Each number is 50 + 15 x the weight over its row's rms, rounded and kept within 0 to 99. Layers, rows and columns count from 0. The size before them is the row's rms in percent of the matrix's.

# layer 5 MLP up, 1280x320, rms 0.0627, rows 705-714, columns 160-319
113:57 45 33 40 60 33 36 57 41 54 28 41 40 50 65 40 29 40 79 64 42 55 78 44 27 77 48 68 74 70 73 27 43 43 59 50 43 54 70 41 57 56 63 39 43 75 42 27 48 68 26 54 61 46 26 59 58 70 40 56 75 41 74 48 57 42 37 33 61 49 29 64 37 49 55 58 47 17 43 45 30 58 47 41 62 74 66 43 55 54 73 32 49 52 85 39 35 50 64 69 17 62 44 32 71 22 46 55 46 53 76 47 49 71 67 58 66 60 45 35 51 47 72 47 38 34 37 64 64 35 52 64 42 36 58 39 64 47 57 59 63 26 48 49 33 36 47 60 60 40 63 78 30 68 47 36 52 53 59 28
093:60 62 59 42 60 51 50 82 62 65 67 31 53 49 43 50 74 54 35 36 45 43 43 45 46 60 79 22 57 57 52 66 44 64 53 40 34 30 71 86 48 31 55 42 66 68 64 61 62 47 44 70 50 63 59 66 59 52 47 32 59 53 52 63 17 44 59 75 59 45 14 75 36 65 70 48 29 35 39 67 56 59 71 61 36 45 85 32 53 40 48 56 65 45 44 46 55 61 54 59 37 44 53 47 52 28 41 63 64 34 82 47 38 46 43 49 49 48 27 37 43 64 46 43 39 57 38 62 65 68 36 42 51 38 30 33 50 60 47 49 38 49 46 56 35 52 42 51 31 53 56 40 37 53 47 36 65 81 99 05
101:42 63 40 72 40 53 29 47 58 57 59 69 47 22 40 66 37 62 56 57 36 37 50 43 62 74 68 68 27 55 55 33 41 48 36 44 44 45 47 72 41 41 61 68 49 34 54 34 65 75 86 61 49 57 73 48 42 74 40 59 53 76 48 66 55 84 49 42 63 28 65 68 57 33 67 62 39 35 48 78 50 38 66 61 60 41 50 59 53 55 34 48 48 47 51 64 72 46 66 42 19 35 43 59 78 67 42 35 70 85 56 65 54 40 38 46 35 69 51 23 58 62 70 62 77 64 46 48 50 29 76 24 31 41 51 42 82 51 46 63 69 57 30 64 65 77 64 55 42 37 58 46 39 52 46 45 61 40 75 40
107:03 76 40 45 42 58 45 72 52 75 50 51 27 51 37 65 58 40 36 91 36 35 36 41 52 39 37 61 83 70 54 47 33 18 39 53 49 33 59 64 25 33 73 37 59 60 42 49 39 61 37 67 37 41 28 65 52 56 70 50 69 59 51 63 51 57 33 52 66 60 54 74 63 29 42 53 49 45 14 54 56 51 27 44 44 77 36 40 59 39 54 50 38 57 46 48 46 57 81 70 56 58 46 54 48 61 45 38 45 68 68 56 75 74 35 76 45 65 56 45 41 67 59 21 37 57 44 30 54 40 42 39 54 46 33 52 61 66 66 69 66 57 78 51 43 50 69 35 70 58 56 41 51 58 74 72 34 45 64 41
095:28 57 37 64 41 67 25 76 33 64 49 47 54 76 32 51 69 36 52 45 60 47 57 30 30 63 60 63 59 48 50 62 60 59 29 62 56 32 64 35 31 43 69 61 39 42 72 20 73 39 35 53 53 34 47 56 71 64 72 46 49 66 72 49 38 25 57 50 52 42 52 41 69 35 70 58 33 50 55 71 73 46 44 70 71 54 54 73 48 19 58 48 41 72 57 32 35 46 63 31 62 59 39 50 35 29 36 35 44 56 60 67 53 40 37 60 77 56 41 69 34 41 70 60 54 07 71 29 39 57 49 70 28 56 35 35 41 74 55 37 82 43 43 57 67 29 52 53 41 67 40 58 30 63 69 22 42 47 72 30
079:23 45 37 40 49 58 56 66 47 43 57 55 63 44 73 37 75 26 44 57 60 72 53 56 60 48 53 57 56 47 56 57 59 26 50 54 65 38 63 60 35 53 45 30 34 46 71 55 35 53 71 71 41 51 18 51 62 53 70 68 74 67 51 57 67 48 55 31 49 58 46 61 70 35 23 57 56 30 43 90 60 40 48 55 54 51 58 97 39 85 35 44 77 65 45 47 26 34 48 69 48 64 58 49 48 44 64 64 30 35 55 29 72 72 50 70 42 51 65 51 82 45 48 57 70 75 62 56 66 46 58 61 45 31 68 33 15 30 50 43 56 44 45 63 22 50 60 65 59 79 61 51 21 31 21 65 64 58 34 52
099:20 50 46 53 48 53 60 66 46 39 33 55 66 43 79 47 68 61 41 70 46 47 70 60 78 41 40 39 53 68 75 57 29 48 38 57 40 75 65 44 18 67 37 62 35 29 60 40 51 63 79 67 57 55 58 55 64 59 42 75 57 38 45 45 63 74 43 54 40 43 49 26 66 72 40 34 20 40 45 70 49 68 70 60 45 49 73 36 48 56 37 27 59 43 67 40 39 39 65 34 22 60 76 47 60 76 51 37 49 60 43 84 50 50 54 68 45 83 40 37 40 63 77 44 57 31 68 72 70 65 30 47 38 85 56 25 44 38 34 50 68 70 38 18 46 41 66 36 29 75 31 60 70 53 31 48 41 52 51 32
106:30 54 68 45 70 41 55 54 59 55 26 54 44 54 48 63 51 37 43 67 72 63 57 29 52 57 27 65 15 38 59 61 53 62 36 56 47 80 46 46 53 58 62 35 18 62 68 54 50 70 69 65 70 71 39 43 48 26 65 47 86 54 50 27 61 27 44 50 86 60 65 47 44 73 63 31 46 85 35 58 71 47 63 45 29 62 26 62 52 71 30 36 29 31 49 47 58 47 52 44 56 63 59 24 34 52 50 31 55 56 41 36 57 55 39 52 53 76 51 41 54 71 50 17 19 30 38 50 61 44 60 49 49 73 61 61 32 25 62 58 43 36 39 74 38 45 60 95 86 41 49 67 62 59 51 38 69 57 57 50
094:20 48 48 57 53 55 55 64 47 27 41 37 44 41 51 64 47 48 52 50 53 52 68 36 45 53 43 35 37 56 74 64 33 40 59 38 39 58 42 75 50 52 57 64 54 51 52 20 59 54 57 35 64 52 34 65 37 52 51 48 78 38 29 43 66 61 40 44 48 64 42 55 72 35 47 28 79 57 51 58 53 57 61 59 66 37 48 52 56 63 60 26 31 39 53 38 62 55 46 53 15 76 64 41 65 45 91 55 38 52 96 50 50 45 15 69 55 74 19 48 45 66 33 42 59 54 53 58 65 47 38 81 75 67 87 78 51 63 42 49 81 61 68 32 81 28 34 48 39 57 62 37 46 48 68 42 67 71 28 56
098:55 79 51 42 16 70 36 55 52 50 49 33 51 52 66 51 54 17 45 92 43 26 40 35 71 61 68 37 15 35 39 44 66 49 57 66 44 39 53 54 41 76 54 60 44 36 68 67 36 46 73 24 72 63 38 48 39 55 61 45 11 59 70 33 37 43 59 32 56 68 23 25 76 23 46 65 72 32 18 39 46 64 43 47 35 45 41 41 51 66 40 60 73 55 49 29 51 56 59 87 32 55 52 52 61 87 55 55 26 41 47 53 64 29 59 38 47 68 77 56 30 66 57 67 38 70 42 58 52 39 34 31 40 46 39 74 73 72 49 42 60 67 58 32 51 14 31 47 38 35 58 52 36 62 46 49 45 70 71 51
# layer 5 MLP down (transposed), 1280x320, rms 0.0555, rows 705-714, columns 160-319
114:39 40 65 72 45 46 52 36 33 53 52 52 31 22 87 59 66 63 35 54 39 36 49 55 64 34 46 58 66 50 49 38 36 23 56 44 22 45 48 47 42 44 43 64 69 50 56 68 49 28 56 36 55 40 29 69 64 29 26 34 32 43 27 62 20 34 83 61 52 40 79 61 66 69 58 53 38 46 76 48 32 38 23 61 31 49 59 50 26 70 46 53 38 32 25 48 46 60 24 23 47 29 49 58 62 62 59 46 54 42 55 37 37 41 50 60 59 56 31 30 62 31 41 65 50 37 54 69 36 71 37 40 43 32 68 36 61 74 67 52 29 58 47 49 56 80 45 42 31 58 34 59 40 00 30 54 37 58 46 67
094:42 52 36 51 35 58 68 58 58 73 43 21 54 60 41 57 63 43 40 54 59 53 48 50 67 33 60 57 62 58 56 28 50 51 77 46 63 36 44 69 72 61 52 20 38 47 54 63 50 55 76 45 53 39 38 26 55 42 54 66 61 45 39 49 70 36 34 45 44 58 56 38 47 51 29 31 57 66 24 70 30 33 62 35 55 49 48 58 63 23 37 30 32 47 25 26 40 62 32 30 39 47 38 40 61 39 66 63 56 46 33 78 70 41 81 65 26 56 41 73 48 61 45 37 53 52 79 47 45 08 66 75 53 37 55 47 42 50 40 48 73 56 44 65 73 50 48 64 78 41 50 97 70 00 41 36 49 59 39 48
098:30 28 45 55 38 47 59 56 70 50 46 29 37 64 63 45 57 26 69 55 46 70 56 49 37 51 67 50 61 74 38 73 32 68 52 64 54 32 64 38 48 55 50 62 56 49 51 58 75 43 38 50 78 45 51 71 62 55 60 21 91 51 56 51 40 32 43 30 47 28 47 60 52 41 78 53 10 77 43 61 83 71 62 32 32 36 42 37 24 52 46 53 36 37 49 47 64 58 56 25 43 37 46 46 60 59 47 54 36 29 53 42 54 34 54 67 44 59 40 33 60 53 58 55 47 64 49 65 48 57 48 10 38 45 57 35 68 29 37 65 52 53 39 50 52 58 44 63 26 61 38 42 66 00 30 40 21 82 42 35
107:62 44 56 71 57 38 57 44 41 32 50 77 41 64 63 52 37 46 61 54 34 54 56 45 18 49 70 37 73 38 57 42 42 76 62 21 21 59 42 65 43 33 63 76 57 21 62 85 63 52 29 27 59 60 53 77 58 15 56 44 36 41 47 61 51 28 71 41 36 35 39 53 51 50 77 56 31 49 73 33 70 47 57 65 65 39 32 53 44 67 37 53 63 26 42 39 52 71 39 22 57 21 37 53 57 63 46 45 43 33 55 55 53 29 76 53 47 44 43 14 31 73 59 62 70 69 55 99 32 49 35 49 36 49 58 53 66 33 51 40 34 50 65 51 56 54 50 71 06 67 60 53 35 33 42 36 63 66 57 45
094:39 36 64 68 71 43 54 59 38 36 69 50 71 26 61 43 41 80 45 51 58 38 39 50 52 61 54 52 41 64 64 48 57 32 59 56 53 52 47 47 39 36 69 35 51 61 30 55 24 33 29 33 31 61 50 63 35 62 66 61 42 37 71 52 47 63 55 63 38 61 46 59 71 48 59 67 22 25 57 58 44 65 37 14 26 51 55 26 33 67 68 56 60 24 89 50 38 61 50 40 36 62 64 48 57 47 33 53 65 27 48 49 90 38 65 47 52 46 63 62 41 67 46 66 37 68 44 53 43 51 54 62 49 42 77 27 31 51 61 40 77 62 63 32 48 64 45 81 75 06 37 68 49 37 43 44 48 32 63 42
086:69 61 47 59 38 40 69 36 42 55 56 60 51 50 47 45 28 54 36 48 47 51 38 60 54 20 51 74 42 57 41 45 30 37 42 29 32 47 55 56 51 21 79 39 40 64 35 58 61 72 35 66 53 51 63 56 54 61 20 59 37 46 72 43 63 41 40 58 35 46 36 57 40 53 55 56 20 45 22 20 42 39 47 75 55 62 78 41 58 60 30 24 46 41 57 49 64 44 57 41 50 50 39 42 62 47 42 59 38 62 33 58 53 48 56 66 69 46 31 36 64 62 54 59 46 79 53 50 67 90 57 42 57 32 47 53 63 58 34 41 75 48 39 50 59 59 68 54 51 35 61 22 43 00 39 69 39 70 55 47
101:44 65 51 34 45 57 20 58 50 58 52 87 70 36 62 64 45 62 51 63 44 41 46 47 33 72 32 40 68 53 46 67 50 56 42 37 43 55 47 25 44 33 35 17 82 78 38 28 46 56 42 48 53 63 70 47 45 36 63 40 29 59 48 43 49 61 26 43 32 69 71 56 49 76 34 49 60 57 56 55 71 46 74 32 51 47 34 68 51 34 71 62 16 65 41 17 64 53 49 69 10 52 40 60 53 53 53 71 55 68 65 43 62 36 64 78 44 44 49 76 42 59 60 52 70 61 30 49 37 19 48 38 60 61 44 52 47 32 58 36 44 48 50 50 37 45 50 32 48 27 60 60 57 78 47 52 72 58 53 57
106:40 43 62 56 48 51 43 35 51 51 33 65 48 74 69 40 50 45 46 55 71 35 40 35 23 40 33 64 41 39 62 48 47 16 47 68 52 35 65 43 64 59 51 32 49 34 51 42 48 16 35 54 49 69 54 39 78 25 32 44 80 65 29 55 33 32 68 58 58 23 37 60 83 41 42 73 53 64 35 38 65 52 60 61 40 53 50 53 24 53 43 43 87 58 48 37 46 31 62 51 46 56 50 32 47 50 51 25 55 38 24 44 31 52 58 29 58 78 35 48 41 30 51 49 51 43 61 67 59 48 57 42 41 38 21 39 72 74 79 28 48 41 45 47 66 38 51 43 43 27 52 52 56 07 60 45 70 62 41 50
094:41 57 60 48 39 30 38 61 66 61 47 66 67 49 57 41 21 85 74 50 42 40 60 34 41 50 41 67 66 63 46 35 63 55 35 36 34 35 67 59 71 69 55 39 36 53 53 54 61 62 38 66 45 59 61 35 40 37 64 73 54 45 48 54 43 44 47 86 40 40 49 42 44 62 70 39 20 37 47 48 25 59 40 67 55 65 41 55 59 78 71 27 32 61 48 35 44 33 30 52 29 63 51 44 76 58 48 32 66 50 38 23 18 58 46 42 65 81 51 56 49 66 43 39 41 52 45 48 39 74 55 50 35 41 36 30 22 55 51 42 40 49 64 59 50 39 59 65 32 09 45 33 82 41 68 33 29 41 63 52
100:39 39 41 81 64 36 63 67 49 49 36 46 30 45 44 39 76 71 55 42 29 42 65 63 55 48 53 33 51 52 42 67 27 45 27 49 62 48 24 54 62 32 51 88 53 47 51 58 44 38 37 40 63 37 42 49 69 54 65 25 50 65 12 42 00 18 50 38 44 40 41 63 53 69 37 50 08 30 53 23 64 41 43 71 49 33 56 51 56 76 45 47 73 24 45 56 37 58 61 39 59 00 31 58 51 54 49 57 68 67 37 53 35 53 38 55 45 56 42 26 45 69 42 72 32 65 49 41 29 60 55 44 39 52 49 48 45 30 49 78 17 34 60 51 47 73 62 66 37 49 44 37 54 00 45 45 52 79 66 61